config.yaml
n_layer: 12
head_dim: 128
norm: "rmsnorm"
norm_place: "pre"
rope_base: 26400.0
attn_scale: 0.0884
bias: "none"
tie_embeddings: true
init_std_qkv: 0.0254
decay_fraction: 0.751
final_lr_fraction: 0.0
doc_mask: true
Each number is 128 + 32 x the weight over its row's rms, rounded and kept within 0 to 255. Layers, rows and columns count from 0. The size above them is the row's rms in percent of the matrix's.

# layer 8 MLP down (transposed), 704x256, rms 0.141, rows 261-269, columns 0-127
size [103  96 107 107  97  96 103  99  97]
[[ 77 144 123  71 102 124 142 131 125 139 100  88  95  87 127 119 146 148 104 103 152 134 144 118 125 136 130 110 170 178 100 173 154 173 122 159  90 106 149 185 121 169 109 109 174 104 182 186 147  96 155 178  98 195 188  91  92 112 141 148 164 118 178 103 138 153 142 168 146 122 124 118 141 134 145 132 210 112  72 124 124  81 101 150 125 139 148 100 219 148 125 118 144  71  76 122 151 135 134 120 139 122 127 184 109 120 218 148 130 102 110 106 106 145 128 129 170 139 114 115 115 143 106  87 119 125  93  92]
 [114 105 114 170 140  86 127  66 152 161 149 169 120 165 109 208 121 137 212 117  85 155 138  96 124 127 171 149 114 156 163  96 100 148  61 115 132 116 160 113  95 170  86 175 144 125 136 145 138 133  82 176 150 152 109 135 124 104 115  88  99 104 101 148  94 175 114 162 123 107 111  75  82 144  56  96 127  97  78 158 127 114 125 111 140 152 113 148 129 131 112 134 126 136 105 126 132 156 124  87 129  55 130 160  94 118  93 120 126 170  62 116 129  87 117 117 119  80 111  55 145 159 131  99 134 134 123 151]
 [133 183 130 102 119  46 148 135 113 122 137 106 143 129 134 111 122 144 126 128  49 116 119 137 107 110  87 127 128 116 185 171 135  81 148  87 127 140 106 123 149  93 123 135 174 136 122  90  86  92 144 137  88 148 147 145 107 124  97 144  98  71 151 131 145 136  73 118 165 140 166 173  73 146 102 119 113  79  79 110 109 103  60 107 140 123 164 230 125 209 124 100  59 122 155 117 120 111  70 118 119 144 170 125 150 110  98 130 164 158 112 132 176 138  99 147 156 119 109  86 188 126 158 201 144  82  93 185]
 [117 125 184 144 162  99 129 120 169 129 142 101 153  50 133 121  86  72 102 114 134  89 108 127 131 132 120 123  87 158 127 200 136 165 147 171 104 139 105  92 151 174  85 175 128 161 123 134  86 129 119  84 168 107 119  72 178 154 135 145 116 190 130 103 117 117 142 138 168 130 125 126 113 111 113 150 149 100 189 140 151  79 190 171  96 122 184 140 123 143 142  85 104 118 150 112 133  68 125 143  72 166 146 144 165  85 138 127 139 107 132 129 150 101  60 139 179 146  95 169 117 108 138 185 164 226 144 123]
 [149 151 124 166 132  65 147 150 127 167 135 150 142 128  85  43 160 123 153 110 112 131 110 155 101 179 108  78 102 152 180 135 133  76 138  83 183 112 124 100  79  79  97 106 133  83 113 105 151 136 127 138 120  82 152 129 118 136 198 170  79 111 175 128  99 156 133  71 100  91 121 171 169 133  76 149 158 182 128 158 159 104 112 156 108 151 162 104  92 155  72 138 165 112 176 177 122 197  98 174  90 111  81 206  82 153  92 136 133 168 103 147  68 105 197 121 125 114  51 113 162 121  76 138 153  99 112 133]
 [ 73 171 130 118 161 148 116 117  93  90 116 120 134 133 108 104  65  70 119 116 138 144 149 126 118 160 149 110 129  98 169 150 156 112 175 148 101  82 179 105 131  86  37 121 139 135 132 163 124 127 143 144  47 179 158 179 133 189 143  89 151 111  58  93 163 138 107 134 103 137 176 140 118 183 120 142  77 143 140  97 143 138 152 122 135 183  96 173 128  84 112 107 131  98 152 131 172 110 117 114  94 175 132  83 126 165 119  77 157 114 100 109 129 114 109 125 162 104 180 163 135 124 112 105 127 157 156 115]
 [157 146 142 150 119  77 114 183  70 179  90 182 109  72 128 138 231  91 110 153 168 155  66 119  46 127 121 114 143 118  73 118 182 124 147 167 128  93 142 116 139 154 115 163 116 119 124 142  98 153 133 132 167 165  74  97 168 182 121 106 168 145 109 145 150 130 110 125  90 122 213 144 220  91 110 117 103  58  49 115 128  98 167 201 114 160 135 195 116 195 138 152 158 142 144 142 119 145 135 120 143 114  95  92 170 168 117  72 133 122 144 140 116 124 127 151 102 109 180 133 125  99 151 138 106 148 156 153]
 [125 108  89 109 121  99 122 128 214 107 141 108 115  65 145 115 101 119 164 168 146 120 196 114  83 125 156 182 134  80 143  91 142 197 135 125 147 124  60 138 165 116 130 134 100 128 157  71 166 127 166 129 116 131 108 145 181 161 125 106 179 107 161 113 158 167 141 126 142 141 173 114 111  94 171 148 137 144  51 161 190 178 109 127 123 161 117 125 163 121 130 127 158 157 166 158 105 169 170 139 120 215 102 122 158  89 137 134 105 107 127  86 101  58 151 199  75 176 181 133 176 118 159 121 157 140 104 160]
 [ 99 201 138 112 119 101 128 124 139 147 115  85 120 160 111  79 146 117 165 135 127 224 197 108  98 119 110 148  96 130 158 136 120 103 152  93 112 127 152  99 123 100 163 109 120 125 133 158 149 130 118 106 121  93 144 203 112  90 142 108 118  86 111 145 102 108 137 136 156  99 149 136 143 118 217 128  78 109 104 109 130 212 149 141 132 106  81 130 115 136 132  92  74  82 118  79 144 186 103 168 162 169 143 148 121 133 173 100  86 175 165  84  93 121 126 142 120 179 118 140  95 164 118 122 142 138 125 100]]
# layer 8 MLP gate, 704x256, rms 0.147, rows 262-269, columns 0-127
size [ 98 107 107 101  92 105 108 100]
[[154  96 117 175  97 153 127  93 105 172 109 153  82  97 188  87 121 167 118  99 164  74 131 186  88 116 149  97  77 123 114 123 158 128 144 106 133 123  97 152 140 109 123 237 122 144 115 130 137 148 115 178  95 121 115 124 190 169 124  91 128 152 127  91  85 158 179  81 200 147 122  75 118 104 183 119 163 182  85 123 128 150 181 172 163 160 112  84 158 205 151 102 165 124  55  95 104 207 147  96 155 138 121 107 126 123 133  99 117  84 134 207 167  84 166 110 185 141 132 143 106  83  73 152  90 108 148 134]
 [120 112 175 141 147 116 109 122  30  56 130 110 173 136 158  87  92  81 148 108 178 120 165 138 100 120 116 147 123 101 144 123 101 145 160 110 145 122  79 137 118  96 120 115  84 130  67 136 108  73  65 172 203  17  88 118 188 145 128 132 135 127 135 146 131 111 139 101 152 115  81  35 164 183  66 100 156 100 129 152 111 178  94 100 151 144 107 109 156 114 134 150 192 105 167 146  78 102  98 170  97 178 104 161 188  55 114 125 120 162 137 129 166 169 124 106 166 134 141  82 172 161 126 135 103  85 173 107]
 [ 84 154 138 151 160 121 119 182 118 152 125 108  84  62 174 123 168 166 156  83 115 130 141 100 117 171 117 195 106 137 132 126 151 103 186 133  69 115 176 120 121  46 127 128 147  25 104 137 124 103 139 163 149 132 103 136 127 152 106 117  65 110 152  68  83 124 156 155 101 163  78 129 141 103 187 129 137 147  80 100 112 145 103 152 139 156 137 155 102 169 110 118 115 162 155 130 161 123 105 124 127  98 114 145 105 118 141 104 186 133  98 166  92 133 135 128 163 105 150 116 175  87 172 118 109 167 174 127]
 [ 96 114  91  63  58 148  94 162 112 136  78 122  94 129 132 136 112 119  86 144 132 144 136 178 105  93 155 142 102 158  86 123  96 134 129 120  96 141 137 111 157  99  44 129 161 185 146  89 191 172 160 169 130  96  89  92 107 157 120 121  93 121  92 131 158 113 165 116 162 114 162 132 113 127 160 179 111 152 129 112  74 131 120  99 129 159 145 132 104 118  92  59 126  96 117 110 140 115 144 147 135 135  82 130 155 113 185 111 192 129 118 120 117 140 125 166 141 100 147 114 127 130 126 124 127 209  91 176]
 [128 173  35 139 143 106 113  79 103  80 183 125 133 113 126 160 167 153  81 162 179 145 135 179 194 119 201 113 179 190 125 111 186 153 171 145  79  95 105 120 130 163 147  70 153 208 131  99 137 153 109 158 119 124 131  87 136 181 177 125 192 154 162 159  92 183 116 147 144 122 143 136 127 104 178  86 154  97  96 130 144 130 156 130 160 122 104 111 106 110 119 124 182 113 145 172 155 131 164 142 122 139 157 149 160 137 111 110 111  90 150 120 103 105  80 109 170  65 195  66 139  68 106 164 165 129 111  73]
 [165  80 113  90 148 156 149 101  97 138 135 112 122 168 101  63 143 187  96 127 120 173 184 112 163 150 103  89 120 131 117  88  93 100 117  91 147 166 137 131 165 101 158 184 192 156  85 147 137 173 102 165 169  85 150 167 166  87  92 141 152  82 144 134 119 127 118  91 124 199 128 151 131 159 143 110  85 183 181 127 102 170 137 117  87  81 140 105 146 150 101 101  46 198  85 125 100 127 130 128 182 107  98 166 119 126 140 129  56 100 114 120 160 175  74 143 114 171 106  82 147 145 116  81 129 185 127 114]
 [170 116 159 178 140 118 133 122  93 195 137 146 109 186 114 118 108  90  88 155 138 146  72 151 114 154 110 106 139 123  79 191 109  82 118 116  72 147  98 143 122 156 200  63 129 128  28 157  71 165 115 116 163 223 129 115 112 125 135 173 144 168 155 173 110 153  91 102 162  99 118 168 160 196  82 146 155 127 125  81  97 104 162 144 146 150 130 165 121 134 121 119 168  94 101 106 124 122  82 154 148  95 189 141 121 104 156  97 123  84 151 149 127 136  46 122 138  72 134 151 111  77 133 115 113  98 171 140]
 [121 138  92 156  78  94 134  78  76 178 105 108  83 115 132 173 144 160 153  88 160 113 114 177 101 149 144  76 117 158  96  74 120 116 149 127  87  89 134 111 156 137 128 114 133  64 150 144 116  95 142  91 112 154  91 131 138  66 115 174 123 152 124 107 145 171 135 172  82 189 150  59 157 119  85 116 169 139 134 166 113 112 113 119 158 154 119 132 129 139  66 153 106 116  81 195  98 118 109 167 122 101  80  95 143 139 140 142 125 137 170 152 150 163 152  80 203 132 142  97  96  63 176 163 152 125 140 131]]
# layer 8 MLP up, 704x256, rms 0.153, rows 262-269, columns 0-127
size [103 102 103 105  90 106 111  99]
[[128 143  90 116  38 154  81  78  95 128 121  85 140  68 180 132  98 104 115 126 147 162 119 115 117 108 131 113 132 160 116 140  99  86 136 173  85 152  65 100  77 101 168 158 127  89 111  57 104 133 166 164 101 155 142 103 132 152 109 113 156 156 102 105 119 162 161  82 100 135 156 114  90 139 139  87 133 164  76 120 153 137 137 146 149 201  89 123 136 151 133 111  83 170 120 166 160 100 147 145  98 204 132 108 129 151 117  78 123 110 125 157 157 123 158 107 139  85  97  79 161 158 142 148 102 143  71 150]
 [172 121 134 108 123  83 117  83 115 106 104  73 162 136 108 167  90 114 149 103  65 139 145 122  65 127  82 156 134 108 160 128 134  77 165 135 121 183  84 124 142 135  50 101 101 106 137 109 123 102 153 161 132  53  98  88 168 128 136 116 115 115 160 167 132 156  75 107 184  80  69 102 211 148 125 165  74 120 105 130 142  97  81 195 138 127 103 118 115 130 143 136 164 127 100 106  96 161 142 147 159 192 112 141 132 130 134 158 141 125 161  89 169 148 113 128 171 174 161  95 126 164 145  68 115 121 147 129]
 [112 149 110 141 135 159 143  82 165 137 124 127 104 138 153 164 129  89  66  98 152 136 161 104 187 117 151 114 184 117 110 109 138 112 142 157  62 130 124 158  73 103  45  76  92  93 192 117  93 103 148 125 137 110 100 109 169 150 104 178 169 143 165 106 125 133 128 127 139 128 161 127 146 142 160 109 128 110 157  95 173 128 105 140 155  72 139 132 112 147 126  82 165 171  91 107  65  94 134 204 127 177 117 152 155 109 133 131 146  75 104  78 137 176 127 142 162  92 146 122 132 175  64 111  99 176 109 114]
 [153 178  90 132 153  86 150 127 182 145 166 122 146 155 125 151 121 125 126 124 120  96 138 104  67 145 104 169 107 100 146 133 180 137 180 136  81 200 127 130  68 160 142 135 113  70 140 159 123 106 111 144 115 171 147 158 183 111 151 180 148 179  48 129 133  99 165 119 100 121 130 119 122 118 116 131  85 109 116  97 138 103 215 126 174 185  87 111 197 211 132 128 134 197 160 151 106 106 123 140 125 154 113 127  99 182 102 149 128 110 149 116 175  75 163 114 163 154 113 147 124 138  95 150 138 145 164 115]
 [112 144  91 199 230 141 129 167  54 163 177 138 135  95 106 143 168  99  85 140  69 146 146 131 156 103 135  50 122 138 145  83 126 116 157 147 156 120 154  98 130  45 110  82 140 132 141 117 112 123 127 169 136 113 164 129 105 179  86 138 175  98 115 133 164 134 150 136 166 109 143 181 139 146 133 133 118 144 113 104 172 126 160  96 145 174 144 147 193  74 134  97 181  87 116 150 122 125 129  48 162 184 172 106 115 118 104 116 126 140  85 140  79 162 110 131 127  91 146  82 106  79  61 166 132  88 152  92]
 [169 114  96 157 209 185 155 165  80 183  88 149 158 159 165 103  84 139 204 141 169 150 102 114 128 146  75 138 165 106  88 160 176 151 134 139 148 130 139 147 131 134 106 123  80 158 154 108 105 139  97 111 121 117 153  85 108 150 128 150 149 123  48  86 124  46 106 103 161 133 188 172 133 129 127 178 137 176  83 135 145 118 154  84 172 133 196 214 147 163 111 123 142 129 108 139 113 103  96 110 123 119 117 135  94  57 138 157  95 117 145 126 150 102 124 103 109 139 135  86  92  91 204 109 175 124 140 110]
 [113 194  83  18 130  94 159 139 106 136 127 128 118  70 115 160 112 174 156 100 159 116 167 178 152 131 166 109  71 100 127 151 151 100  98  71 161 162 170 175  81  75  41 152  99 124 168 103 139  91 154 110  59  76 125 106 156 119 192 112  49  84 134 121  89 144 158 109 118 149 115 116 143 116 165  58 137 137  78 180 164  89  89 114 134 155  73 140 139 144 127 149 153 123 131 144 142 106 112 116 144 134 138  94 139 166 122 125 128 188  66 116 131 118 141 168 198 115 106 104 148 168 124 157 173 114 113 138]
 [165 194 138 103 122 112 148 125 102 149  87 103  96 139 116  93 117  78  90 110 141 132 146 106 138 114 148 138 124 138 101 154 147  53 119 166 106 113 119 160 157 152 115 163 159 150 101  91 137 141 103  99  92  92 114 185  90  93  88 100 136 115 148 120 140 159 138 108 124 149 168 141 143 127 161 152 124 125  98 128 118 104 102 119 106 168 105  97  93 167 182 149 144  96 101 130 130 114 135 154 156  91 152 117  89 112 149 122 124 184 159 109  93 219 193 177 163 100 152  93 120 152 125 142 104 125 196  92]]